Part of a small language model's weights.
Size: 8 layers, width 256, 2 heads of 128, MLP 704 SwiGLU, vocabulary 3132, 8.07M parameters.
Architecture: RMSNorm before each block, rotary positions, no biases in attention or MLP, untied embeddings.
Training: a variant of Adam for these matrices, 397M tokens, 6052 steps.
Each number is 500 + 40 x the weight over its row's rms, rounded and kept within 0 to 999. Layers, rows and columns count from 0. Numbers have three digits each. The size before them is the row's rms in percent of the matrix's.

# layer 2 MLP down, 256x704, rms 0.0436, rows 158-231, columns 440-527
099:517502453482581529503504533523438504563444500468453464514454522482446559408571546589441493510507396493472474468550589514462533554505550490521497488563442498482532540482535530463477490496479529488442516507440553563466587545493586428552502527523439491480492485500553
105:434479585435483534546433517511495510555524470539524528441507515497537491509485533560485471521502458512566448493473536494532629535480495506503479553495502558485470489540477464481492499463499524502581448509477447492489437493499565558533524467470555416483512547451500
100:521531538502495505454434445483512488525523441443509520482438493609527524509530535536521471467519532467517559474551426513480543506486518523489466547475540424517470415484487496464521464497476482487551540537479455506436434446486445439435466478547514491505529482488433
101:501522535474505487494466535504553446535529525499492506487472478514509495532514547621540434535531530486485397495467585547467502481462447611504505528522545473438457497474492396528542512471535441485563477480500481537480495564554520556485522497469527463496446565513510
095:523509609465479439503477487512454523459546504532526462510474489527535523556499493539424526509567487563538505513567536511550448552473521507439541499492468435444503592533489522565464496503500506516482516505507495523474473475493485534489482496533513530480526506603464
103:514448494497470545493488545482480465521471519504531433519411480484524543500462502515461564500491498552533508470514475539475582520520540599511444479580570449533500513454493550523415557465547453495410553473452508443509438451425526488586498509519499512501510537513503
097:461494457534515533522478510527496440506531508498477466491500446530459467496544485579455497500576535495568531478514438541431499491513456496492549560510516553583498696487483548428535478507525489464457472487492493547527525558534569431483536485535511462482574529521540
103:624597443512478488569540463475448502482530549501538608522452478533448490508460538435487493473501483456518507419541510485479500483462513500542518532511561491548536501506474527473482499465460424483499512498454538485496552430595586477516569508504488496549541521448477
101:488524525455482467386506482470509483586489520477430421483527484546559459542519483431554444442412514500505554555490542485569433430551547457516499515470470490503530478464525507561544516511535434479417563451459503432485483490525478461505492536591503457470460480489476
096:484511595513476544536443531522580469455569535481476466516500425496529504538484551528534492469470477518470453518484516482521507534558463590487551522536517532477482469525438447472485537556493473516478476531558504422490568491515512349491531449463502498454465538593511
101:424549521484486507505499512495512519518508533508459557496499533526522480502532484498466499610455539495443452447462508471508482570424517452483523446508503548505479530532520455528525498477519533472544515526425525510435526512468545555515465509453482485487526560506523
099:507480547513564479495545529488520502487509447495474556541562430475539514533513505494494490474514489501437462473501513485481520523533512534453496576441535484450493462495544425408534491543465519456510469594520525548561458545596532563519489466560449506490483483501481
098:460464550422442502559439503516562523524504480516523440546474503458509529517514547521570532550479517516527467449466470443469537503489533461481505504571543510504537530525574440481518521499490489485490505518489495452549447427485592556548521507541475528469512454508488
101:507448471625498546570475474476512447494512523429564500465469522518549482534531492497537460545495580490475483447501462500483448482519492493466513481545479570526496507499560545591445516566492519515432423544516519471549503441517558502497557579547467512537472490491559
105:511571462487520510517517428452433528501487491439516463463524518507471475515459429588543524496522480533557561580559444480491511507532440497521427496496443558511500481530467508513482448550444505468532523542460485460541475490494485543504431516553516487485510537504607
098:470557527530502576451530516536487514491467471532501528429492534488512466492475490533520477612450447531501424499488478574496480476507531517571535588497488571462541561485487574516469500572572473498497461503480470493508525586538489486519505557521547538504537545532546
097:470452442563507527542517502517452502525480496475521559492467506538530442515495520488449479435458501442455399520576499499478418485532465549491537498537522531496558452482457427549472477488485471551507383540502492468510527478509423530464466571527509526540501479542481
088:468441549571506544488577488486441463501545448503436509515505498551421529518529584431531461447503470470536513489442597534553531498524520482533493566517522592444478459520437481581459497492477522570501547516500473491453580501416514554471509550482491504527480443435433
100:496481489514508526415405501517565428542544500562555454458535503467571465436504486510451521552473479529490442471471520481441475503509523482521477528511534518512471476504595511556492525547501459506475518444516529456531510519440436555469465500425498497474447604591502
099:537541510455446519503502493504497546499604476566531486471511565571593507520440514527558515472488493499571472425487509492501495460493484494609492475483447452503446417528525516519510514485532499549429492486538549448507500539503426548472461573463535502470488509393462
101:503416520422539448471471558525519538505475491508552484494509486511549498449426505460529483481482473527522456441463528563450519421547495544506510470557422450538499507414428465551410525512465529446467502553534571393400415509480563485530461497534515431478479553481498
098:569514521524446514492416501498555523509496491492549501521509522516525613587481518482506533522462496461541502471490469500435518512487509470545502418483488452453461500489484480517523500444490536462507520620466475502417461556495530494451432454554469562487519496495421
097:472492532460445484519513469463500555478548506501467532515531499473383442545546547521531529530509558495463493513466444474503470515524418458506541524473514509561519511498496469430605501448486504446544526447518500551530560472507479541509508427408450474533499506494521
096:508508557416463524484490461488498594497570583525534498508475454468470531443521496466547448536500531478470547567519544544453440506387543495544520522524424573486480498523497466500580515531478528458480449478520525559454542501497476493499420498477502449469602496496446
107:508538491458449500541554564501526520498512492484481467523566548510515478497511493449522512445419481470458561525463550452448531460527542420573588475486504524496507507550518477359513541494562442499542484549515582474529488493504509534526449485501466555456572442523501
093:528553467554510541469442535474469551549487509477473514521429537350509552492577501458523492479502474542541529507407512496516508584447478442481495464489463543514425469500478519561521529493512497440503500493469535514557448532442573441511482457556434519495454456517530
096:510528502518516485532464534491551536448523539480441444518527514508552457503516515535490471512467496483514518471424568484513468539458488531535455418491568525449487530499500475504544492499518508416487508391472535612498523478483502532479479587501454474503590552561502
114:427568550507453549511482478433552504521550530528470561393532510475487466494492464472517471509488508536539498441456473494501504490507493471538495488571469509513545495529605464471458411503532509562457530465506440491477482487414555488455485462529545500407509476485498
100:516543530507547480431614570499501527524502487529494578515592526483543536520433507522509463623541561506491457439498489534449442532570481511491499460552480517519539489507505495449498454549485519465571496451516576447518509482579445449502464536450481530502542462435461
104:583552510492486533444512553539569537534491576484519448476488436541503525465556522539475486469514553427502468473501419481477485522565503481515542514568510531500514480550557495500492526547438528454452527515451554494553509393506495506511537440474529443475508545549533
094:470501424531505536521563455515527469471444484501494491540592451447571488501493519473449482492511544494440498489508526451534484457584491548458484447472542475562468522497463437494554568497568505521486472532556482490605564539513522467472469548483557474507512478505480
094:520402482546529517564540457464516495586547472443513478436458511524491529441473500506494567505523497560429585471488495521490400568515465549508527481486463533487461477495445444488555468524489476505487537506498497565545513538452484536454464486570529491484527550427586
096:489500548462465395438520514515507438506516470497496455522508525469495437523548488429516505490541479441473473505508523473493499547549494442507508504497556604536433509494541496534512560536537507438512462458560521504484427564505437529510544501540436583511497503515508
101:414524530481450427468367544498503515500547508521482479458474469544491501521507493564463570519427410469503522535465561540503476471533533498455543533571505511570476538507541550481477526547550570461497450450486521490522482500451519487480526407503438467490500524543532
093:513485485568527439483541496532473496475536492574431546523563421544548550488478484510454493522517556554508501543546499480488504479498510462471456500452519535507500507501546509510560507585508496424531468528576404554492564502587453517459496498503499463455525532515396
094:444526493444456443546532465511491497507491532551490468520495483491506459466608527551433457539502458524501490520570460518512493549523437529449536519498576459473435504522559454520597499474470518491524472467522462534533533519421476452505496489443545475514464430547558
102:471506488494485454535492477511470462512441531455442480544425529506432544437514545442434541440455413518508503424511503513503556513409532434534419517522448541414476534565534457558465453495536406491506544531481545430480514586521543552580485488534495504457526437506522
100:462408492419538467460439494498539477541487532518462541485540455480568573498426497480443497548489420511496539488478489456521519466455549473499571489532440509469506508484533504541452453522483483585486450497537503536508535477536510463503513493471473438458459495535568
098:524472475564514557453491497535431419468499592506487455486534498569441501518511488540467482414504531537446521583563409499531492469429413513453428517472568511486554468511424558448500525533495502450539538470504510534475501458495466508535531568464478480454557421478476
101:527478498507532554478476512492463513439477478500506577443483511537462442486482563536576520495486554584561524501546511498518524499511496528494517532602492457534535514496538492469458472480434443498599473580518534468469543525465498528554594456444455480481423434494467
093:470508484573447525492520528450458501469480491449527544501505418515505575409514537518492514482461444571527460487471481558482535473474481434503552453525508405502553510508509548556537508463466520535515561482524560393515472495512560537579432422472505534501463522533454
103:532515446468504510496471505502498541574537519416503579504451509435542450432464500532511521461464458473492509472510453476487538480478480452508431547512468492468535474487549460480516505518533481498463511522542518474512546505496534492444455528481560502475410430460474
094:552579497529517501527420530562555396531488480452544466487536502534399479508451492436476489515462482488550503545515443464475481515471536530456534566458486492529484537529476550497461514509574458519524524525449509540492482500565498535503496464519519551541531534555532
091:539507509525492535516501541552457475463523491544512496494487527489473534479524466556467526465541507493532428511482526464493461479585373539517413479453479481487428500540456445524438474404495469562474445514537499498509484522455568559497515492504520567550424530533504
098:390545460535525525544521503464446492482475551439449469502449509455589549511507457508523460439457487477478504508456480492545507559468567441542540505518476461541601549472487477590486495443459487499528559527528473491542447514432488499472457492454496470487483545513439
101:455542484461504457493585479513540541516512479549481507497535513525509534505480544474456594444566503499479549551520495530453507543481475469440415515521427466493452497462540523509515575497550525562470573574478500513468465491518513492508568596415559471571458385507525
097:509513488490482490522561484452499483425523511543450513464526406535528443543516477506439489556510456507504463479508493512447403463459471504503504509499471520463452549532537584480499527532433456552491474478480529474415581539475477456486528472486555504476567465397571
101:513500390462503480536503524540474513532455581433446507506500553538483491458447433495417542418559471474453533537495456481526498520432436482501492479528497523492494476500469476564541498454465461467484480439484509467472496481510550605490584557473496585490407524510495
102:533497418502525519496488504522563513506578455453504510492517500453503521450533472411519458522478486463497495438471521478435461529554511473550525472485434477469462477523457474489550506495472523451447550560486537456506516477567547428500598498493521527438512517479440
097:532436462485522420480513520498580428442517514456455441489482458494559487454562441548561541502469470552487469463430499527485557487538512494539550510538474497486422558498523517592449445477559496480482517495420511410518560481451529490471536529542537461471528491533553
096:555523466563534466475458536446549571584528480444532485482428517392491469542479408448531537563492434509579501408462480457531505510535504503468520511492453464443425493524602461539495482517527483560531492473534534439469499491496602465467494509518519548496543534484429
112:510476563459577414483443432468524540537440502505488425493543469523452466485513466489477459502478496485524548514533519499480547474611488490481535513557424457540524517505508476502562476477467429546457555486462489478521495432477459486424511554502521545414484494521521
099:459577433532511531488519486500483486457414491550408482499479535459538468497491491480494507540539472467471495543496511487495568554473488542508530556538535523492483508537493523537492484476525471437458505470499494448482480444496551500474506509476469534493526426479565
097:551573528526571472507580475394468468391518518499477541497463410527531544492448475514440523513510499507478564547541488555500490537508455557485480483549588497426495517512500527545545506557512469507481492438465506462507534441535444487472466530434464495498462495522501
093:482400510546483497475504462495454491515469547506498470467464548500512548548543578493436456528460548543487515417494594519460527536499552512473536533531548497464481488535493560501496448460549486535442404496525527450515523470441518570529436485439507496552470471420520
100:498465516527439512496474505499504515480432408524514498510547588543548485528445470524504582551575522527552469516491529496538470447481450451452458480477456507463525429487497540482534504524467546468476437529485526528480467580461546493533524494470471499550510526523504
099:475434523475473510450456516437539578496471498531464539566430507402476465496603438501448556481531490467504541475527416506481528472532525467485488567460463452544484535540467543589472553462500461485469488557491514473499493495504557514493497476537478524477540485429487
099:525547569553486489468488527539569429534517507538501558472500536438444505553473492491441524448479553524491527486499496483479463510526490448464494480553491482495419476506554560511457475474577516491478554600459458593483492472454511503462555508540528500455446543551522
105:547550529497540556536546464492459470511399506468549474409455527453504516490530496498501577497521533523454466538584529542537539467508528460508456486511559407460543429469500512455445406485549511498471538501536445475516517524396575524535471546490552470501544501524494
096:534453529491506511483522482480448508587517492487525538461497501557507551515444533515475572497468543463457635506482518516499485501522519484468461576452445478553497505428563567540489480466499480451454496517506442456421519418449482554473502555410550511539465495478517
097:597398487517519531513485581519432509507467503493509518427520543515490431515467521493475423498516526523481446493481494422476484528494493480550506474521522495478515484508477536500460524442467479465458453501477575493462454509482568558478568479495531514483475439554464
099:543470497513503431453501462443517535453482474446454454502527461470532450433466480494562512490483470499459527504494526506511517605552498484541401450528520495460519490512466503553489505525537516468467522486515483512525559499504530470496519417469507488521469510443508
104:550467510473471418451510541462527531521521475470437549614526514528467461519464451533540472487506496487452506530483460449474488550516451477487547513506440537525567449542536469501485491501490529454565554512487594445499476520540490551481494476487501464491488548482403
098:428484475514501529507448490423582513434540501498474488570544527525508479535538456539509468449455424466481563515495495514470487518474491454485538507451486456495450580560560529567523478410477482461471495519513542520521508480446439526452519495505511518403485488437432
103:507518509460512462517503489482556521511517598481458528531479470536492456466532540471405440563537497469530550539547529472453487591471459526485429515528507465525552496484488521499577519537503431523521539501468529464480477478465559565481456479533504462480502502529577
096:523539505593427499521465527512515533532522448559508456409497476536465478495541486429544483475474460516540523451544462508499485504525506528510528462514429525431540519536463532466558459484523518528459548502532511531445508516580437476509498489480434518479536457507489
095:545491527501428485517538519495438543526496516481422548518470539525429548414457484491529492449475515524519510466520515527559495509473531518512492515532523531467469573496501536428525458516576520456532447429520485482474549548463530530493492411468419515567448455452481
108:504447496541471514535448469568512562488529505428470552535538567501504444499571497449529488468493537486490469484538480496456568558505489509495540512486480470474454554426395495606471509523553506511376499511480456397449514477432498524524473507503525449552359517450491
100:544511480518473509477526527539496472521525535457484462426507487541494516480505531484429438525463519464510495526517548499538481525529521505566421506489475472491522477574484506517501520567474528563481528545431480458514517549457435474447436595501522518477549468483554
095:537530507458541491507511460476475474570539555566529503514528578532465509496528511480495506521547498465559500501491460512592500520400566534501519532539541520577511456441516555520483510513468540518460510519465466519486465408510513480506573495531469495551538510420565
100:548525509486496457453465492510500458466597487521514559517552470428531587504399544493538517540548458489532503497455479537471397510483517491483564510449467565508447516567545553523602419555531474488468499489497531504504586553470469436474482464574500535551503506498527
096:536495528473545516434548499502462507505473454521473505533491477500482472493511455497514471592498486462523520603573505502528536524438527528422520491545495519513513565483570502420554548455503551540531485562492504520461460461584479510479560521652409560565499443450449
112:519527482474535481508472456473538483499522500485459534453442495484436479580478500465547462544493529498580470491478488556536470455544573495550507477499482525514471509515524500513480560546564514510483468548488498507429540492490467488442446475562534537465546544531493
102:539493464440517521563493504539433479472438515514449471521432546555427464517482488495481459548468512470539466530476481529493593511484525476501524417466567452542490494412436522527503497522510496481472551486518483409453469454502545538524521520462504448472506491498509